Weights of a small transformer language model.
Size: width 96, 3 heads of 32.
Architecture: no biases in attention or MLP, untied embeddings.
Training: a variant of SOAP for these matrices, 5308 steps.
Each number is 128 + 24 x the weight over its row's rms, rounded and kept within 0 to 255. Layers, rows and columns count from 0. The size above them is the row's rms in percent of the matrix's.

# layer 8 MLP gate, 192x96, rms 0.139, rows 56-86, columns 64-95
size [107  97 103 102 102 105  89  98 107 108  91  97 103  96  99  97  89 107  85 108 100  94  90 105 101  93  90 110  98  92 101]
[[ 94 121 147 108  98 128 100 118 124 138 106 128 114 138 162 137 159 154 165 171 141 123  99 132 160 114 128 125  92 133 136 110]
 [117 125 104 167 133 149 130 146 110 133 133 131 149 130 104 151 124 121 121 115 177 138 113 167 143 114 100 126 141 159 102 105]
 [105 126 146 169 110 132 105 132 129 137 126 134 147 155 155 133 171 129  97 126 149 121 146 161 145 144  84  96 127  61 117  96]
 [125 153 128 142 165 137 100 142 147 119 122 127  88 146 171 138 181 105 141 116 142 165 124 133  90 136  68 113  93 150 106 156]
 [116 173 147 157 139 121 129  91 123  99 118 149 144 122 126 105 140 141 131 141 149 121 147  93 142 143 107 116 165 184  70 121]
 [112  96 142 140 102 142  99 128 169  95 112 114 159 137  79  97 148 121 122 153 135 115 107 179 129 131 136  88 126 119 126 122]
 [133  87  79 116  87 117 132 115 108 156 144 120  95 114 135 151 149  91 137 118 104 123 127 164 130 104 136 131 151 170 132 177]
 [ 90 127 129 153 139 108 150  93 110 114 134  84 122 128 143 123 158 132 100  58 153 160 120  75 126 125 138 144 137 119 138 103]
 [110 140  75 137 121 149  96 172 160 145 137 109 145 143 121 103 134 183 112 160 144 133 100 114 110 174 136 103  82 147 161 117]
 [110 125 140 121 107 143  66 114 161  99 132 109 126 129  90  99 116 129 135 143 143 140 119 117 129 134 123 156 144 128 150 107]
 [153 115 158 158 135 105 116 134 152 111 131 116  87 106 102  89 124 134 112 116 116 110 118 106 128 127 161 100 158 129 138 144]
 [115 102 100 164 126 132  91  99 132  71 124 100 129 114 102 102 128 168  98 140 123 107 136 178 124 138  96 128 132 154 127 142]
 [ 93  87 169 148 135 120 131 152 115 117 124  81 137 165 132 135 138 104 123  89 163 112  97 130 147 136  96  94  72 161 138 142]
 [116 147 104  58 108  96 142 162 172 134 135 135 140 113 128 111 120 133 139 158 137 138 124 113 143 118 138  86 147 164 114 114]
 [159 122 138 178 131  97 117 130 131 154 151 170 141 129 122 147 174 122  89  77 169 128 114 106 127 132 153 147  95  99 125 128]
 [115 134  86 159 112  84  95 102 174  95  91  94 136  93 104 141 136  88 100 127 126 107 120 147 133 150 127  97 148 117 158 156]
 [130 157 103  91 161 121 115  89 138 134 130 106 115  94 118 114 164 102 114 145  84 104  97 125 159 149 205 138 134 130 117 132]
 [150 133 125 112  91 165 120 132 165 128 100 132 146 131 131 114 113 177 158 109 126 161 118 158 159 129 125 106  64 139 128 143]
 [122 164 127  78 126 123  83 105  93 168  93 149 114  78 131 110 131 177 134 141 128 118 115 106 135 150 109 154 131 143 182 122]
 [128 183 140 124 157 121 175 160 171  65 158 116 116 120  90 120 160 112 136 129 138 149 132 108 123 143 139 120 140 126 123 120]
 [140 105 146 150 140 141 132 119 159  90 133 119 147 123 115  66 102 143 168 126  89 128 145 132 178 174 122 115 103 127 135 107]
 [136 144 119 133 165 153 127 166 136 159 118 112 139 146 136 178 125 113 166 117 135 147 173 124 139 147 154 147 139 140  77 125]
 [185 137  78 118 109 115 133 136  74 134 145 169 115 171 116 139 152  97 140 108 153 101 137 125 175 154 152  96 123 153 141 173]
 [143 114 126  91 111 156  74 112 126 104 137 172 175 113 150 119 144 150 137 165 108  98 160 170 132 139 166 130  80 129 108 127]
 [152 111 121 112 167 132 133  83 134 139 111  80 121 144 153 104 132 172 134 130 108 171 136  89  92 167 115 124  92 122 141 125]
 [124  89 126 134  82 137 137 134 133  87 171 153 123 119 148 125 167 112 136 155 138 127 158 189  98 109 131 119 149 137 136 167]
 [145 149 125 129 147 122 148 145 163 118  84 144 131 166 107 135 149 155 102 138 130 152 128  86 137 136 121 142 124 105 147  52]
 [153 139 134 157 159  99 150 146 181  68 123 123 170 152 154 144 142 127 124 140 154 134 112 136 146 122 107 131 110 108 136 135]
 [133 153 186  96 116 139 103 123 152 142 129 102 160 173 149 134 148 119 155 109 198 128 133  73 117 128 141 116  99 137 118  84]
 [158 176 101 157 140 121 105 132 109 109 115 175 119 117 127  97 155 112 151 116 124 147 141 158 134  95 139 132 146 142 143  98]
 [160 123 149 123 123 147 113 108 128 123 151 109 133 141 127 129 119  79 126 102 124  87 123 153 115 162 143 136 141 151 110 127]]
# layer 8 MLP up, 192x96, rms 0.149, rows 56-86, columns 64-95
size [113  93 122 100 101  96  95 102 115 120  90  98 110 123  85 122 101 101  81 100  92 104  99 107 108  95  97 106 102 101  97]
[[138 130 103 133 136 146 132 155 167  82 139 148 128 152 124 118 122 149 145 136 136 119 117 139 107 107 119 150 117 136 147 128]
 [ 75  97 131 161 133 107 123 122 107 115  56 133 136 123 164  76 122 115 146 147 147 110 166 109 122 123 112 158 109 142 109 119]
 [100 127  82  97 108 110 103 130 134 139 141 157 109 152  79 103 176 105 182 127 119 120 136 150 104 124  93 114 118  99 158 125]
 [121 130 136  55 130 134  90 119 172 135 119 146 127 137 130 139 159 107  99 116 110 145 114 142 125 140 134 108 148  85 143 113]
 [149 103 133 123 128 105 106 128 106 121 110 116 118 110 112 135 120 129 107 150 115 120 117 122 140 161 139 125 138 140 140 124]
 [130  96  80 138 160 142 131 106 110 135 105 118 124 158 126 143 148  87 104 101 128 142 113 114 103 143 138 137 122 135 154 119]
 [124 131 120 197 157 133 167 138 135 126 106 130 118 169 105 146 194 121 157 121 144 130 120  91 156  78 134  96 115 131 139 135]
 [153 127 132 157 180 128 152 146 126 112 152 111 103 118 111 125 139 111 168 106 123 112 129  93 111 161 128 104 102 138 126 125]
 [ 99 156 119 135 171 149 113  93 141 113 158 142 123 170 150 170 116  65 130 130 124 109 139 135  98 175 125 132 161  83 147 145]
 [137 159 147 178 155 136 126 128 122  83 184 132 122 120 108 125 154  79 128 129 132  83 143 141 122 125 161 121 130 125 105 122]
 [156 137 116 126 125 111  89 117  59 119 118 155 160  86 140 151 129 150 127 137 134 122 138 100  89 123 152 155 138 122 138  97]
 [158 176 103  92 169 130 111 154 161 130 118 137 149 147 148 140 106 157 162 108 116 140 137 116 164 138  93 145 122 124 164 118]
 [121 137 154 129 146 105 157 181 132 160 146  73 137 158 145 165 109 132 156 117 132  64 146 134 120 122 107 161  90 113 109 150]
 [172 179 102 145 134 145  85 110 134 119 126 135 158 117 122 106 170 107 134 137 193 129 103 152 126 169 161 145  93 131 130 118]
 [ 88 142 155 125 109 117 132  64  77 124 154 121 157 130 112  98  89 159 120 166 130 133 124 118 133 116 112 148 170 147  81 149]
 [159 147 152 103 118  83  99 135 150 118 106 171 160 113  91 151 104 147 151 104 122 158  97 133  92 145 141 118 140 137 124  91]
 [131 115 115 141  60 103 158 120 152 138 116 104  85 116 125 140  76  97 145  97 115 154 143 156  71  90 106 117  97 116 119 123]
 [134 172 119 124 152 135  99 133  97 143 137 140 132 132 163 139 123 118 119 120 129  88 124 142 168 135 158 141 174 120 136 141]
 [164  83 110 101 125 136  81 145 107 120  87 144 114 124 145 139  91  87 100 136 145 127 123 149  94 112 104 115 116 146 159 156]
 [148 104  91  94 117 119 120 126 139 161 119 137  99 113 122 109 111 131 112 144 151 101 191  85 138 111 117 117 110 120 115 107]
 [116 123 128 104 116 151 147 142  84 163 124 175 102 138 135 125 149 115  91 136 127 120 119 118 158  99 130 151 140 145 139  85]
 [145 103 124 121 125  82  98 150  82 143 139 154 147  99 131 109 145  98 124 111 106 103 103 132  93 135 174 118 108 130 122 161]
 [128 130 147  78 133  92 116  67 153 148 124 128 154 141  83 102 101 132  68 120 127 121 104 115 105 129 138 157 115 109 142 153]
 [139 131 132  97 123 144 122 178 142 134  74 175 128 100 144 110 163 148  84 117 125 141 136 148 146  96 122 133 107 107 121 129]
 [134 144 114 102  90 131 141 139 145 144 173  97 121  95 131 160  97 100 141 141 121 104 140 141 153 126 150 145 171 161  80 118]
 [ 93 105 131 137 105 112 112 123  82 110 118 123  98 131 127  84 115 140 150 159 146 154 146 113  85 151  99 140 153  99 159 105]
 [182 148 130 144 124 135 130 130 117 134  66 118 100 153 121 124 138 131 108 146 118 125 129 130 118 154 121 119 124 142 174 134]
 [108 132  90 160 109 134 127 146 133 147 140  84 138 118 139 109 112 139 151 118 122 131 132 118 109 147 143 123 107 110 129 146]
 [125 150  69 117 157  91 115  96 118  95 138 130 168 165 151  93 140 132 118  89 152 179 126 168 159 118 116 137 118 162 133 146]
 [185 137 155 154  79 137 129 124 139 133 117  92 133 126 102 146  89 123 132  70  80 110 103 122 105  91 161 145 150 106 108  98]
 [159  83 145 177 139  80 114 120 135 122 135 129 124  96 135  97 126 171  84 132  99 165  66 112 133 130 116 175 120 127 131 143]]
# layer 8 MLP down (transposed), 192x96, rms 0.147, rows 56-86, columns 64-95
size [103  93 117 106 101 100  90 103 119 111  85  96 104 127  92 119 105 103  87  98  90  99  99 107 103  89 106 104 100 110 107]
[[ 89 172 128 135 132 126 114 101 176 148 155 130 115 101 154 126 125 127 154 131 131 119  89 121 109 140  64 128 132 116 107 120]
 [131 137 125 110 129 151 118  89 138 104 161 124 135 163 115 131 132  98 141 141 105  92 125 114 108 116 110 148 143  87 121 167]
 [114 131 161 140 120 152 107 114 160 143 163 132 153 125 121 109 148 116 122 132 155 104 132 142  93 158 108 140 129  74 114 130]
 [110 139 170 164 120 111  97 148 138 122  86 133 167  87 159 106 190 116 124 129 112 143 107 149 105 115 130 135  81 139 123 122]
 [ 96 111 147 133 102 156 134 121 150 171  94 142  86 183 119 139 133 167 164  91 125 141 139  85  78 147  89  87 132 108 147 163]
 [101  99 114  98 135 156 134 125 132 134 125 135  94 116 144 152 168 105 129 125  89 115 147 177 196 146  90 144  84  84 130 139]
 [136  99 147 128  97 112 139 138 118 133 129 123 123 110 125 143 156 120 132 120 138 132 142  10 154 156 146 115 141 157 102 127]
 [ 84 147 159 128 144 158 144 134 133 129 126 128 163 117 116 152 145 166 129 164 140 138 132 152 157 120 162 147  95 152 119 134]
 [135 134  78 125 156 137 135  95 175  65 108 110 131  85 146 145 115 115 108 105 148 156 143 118  77 137 114 119 115  98 149 123]
 [111 142 169 129 157 152 103 140 121 105  87 122 116 138 143 103 111 102 133 133  73 165 157 127 131 133 160 115  96 168 106 143]
 [123 119 148 161 123 152 111 128 161 133 122 120  93 141 134  87 171 111 124 136 142 140 167 136 190 150 123 127 122 125 134 125]
 [131 142 107 110 113 150 152 119 123 109 132 124 146 144 144  99 106 110 121 117 132 132 140 173  70 156 136 121 115 132  83 111]
 [128 164 134  87 139 170 164 119 164 123 143 137 178  83 157  98 165 160 142  98 132 123 126 179 118 126 107 155 149 150 150 124]
 [161 111 165 167 133 104 125 145 117 157 128  96 130 153 157 124 127  90 169 173 146 137 158 137 120 150 110 161 112 129 162  98]
 [118  96 223 143 149  77 132 139 134 130 143 153 164 141 125 144 178 125 127 135 112 131 178 140 161 144 122 144 133 110 133 146]
 [146 127 146 129 135 132 107 168 121 163 153 132 143  91 144 168 111 111 134 108 154 166 149 187  85 129 100 135 146 116 122 106]
 [132 142 148 137 143 138  86 148 117 143 107 137 184 161 129 133 119 130  92 121 113 117 129 172 113 120  99  87 109  62 141  94]
 [ 92 119  69 115 162  97 154 112 137 118 101 137 148 146  98 119 139 144 143 113 134  88 145  90 123 120 129 143 115 117 140 134]
 [149 139 152 140 128 138 100 128 133 127  86 134 123 111 115 158 158 119 114 132 118 102 146 146 170  97 110 125 125 120 113 113]
 [120 125 105 143 122 111 101 129 110  86  98 115 149 153 111 128  63 102 134 174 168 151 138 144 136 111 106 103 148 104  99  97]
 [110 149 137 110 118 136 117  86  91 106 114 110 156  99 113 100 137 109 128 136 125  92 126  84 134 141 158 148 147  91 133 136]
 [126  95  90 113  95 112 116 150  78 108 119 130  84  81 135 124 117 134 158 128 140 128 105 161 118 121 102 136 128 110 140 151]
 [106 137 121 166 147 143 140 148 116  97 118 103 117 178 106 116 117 121 155 120 111 147 160 118 144 117 150 122 149 116  95  85]
 [128 118 115 142 144  69 135 145 149 147  93 107  56 159 122  98 137 128 113 140 134 117 103 127  74 125  93 130 144 108 184 152]
 [117 114 126 142 116 138 146 152 131 112 136 151 124 141 142  96 134  77 117 137 137 121 180 114 109 115 130 130 117 101 141 148]
 [103 137 121 128 140 100  85 110 121 136  97 116 121 128 110 122 148 128  71  90 122 110  87 192 141 126  98 130 121 126 134  92]
 [130 131 158 140 131 121 122 151 118 106 117 118 132 104 159 109 113 118 149  82 151 161 125  60 152 155 119 158 143 198 158 109]
 [159 121 152 121 151 141 122 136 176 132 102 109 137 122 136 135 161 156 103 137 106 140 178  73  99 162  80  94 127  98  96 128]
 [120 150 134 144  95  95 151 113 108 122  81 126  87 146 100 131 125 131 100 109 129 162 119  66 136 119 133 145 140 115 108 102]
 [134  94 124  93 135 128 142 143 167 116 130 109  72 165 138 142 150 144 127  87 135 125 136 125 136  86 110 122 145 147 150 166]
 [122 131 161 130  92 118 114 112 119 127 131 137 133  93  92 117 110 116 139  76 104 108  66 187 143 127 124 133 148 160 161 145]]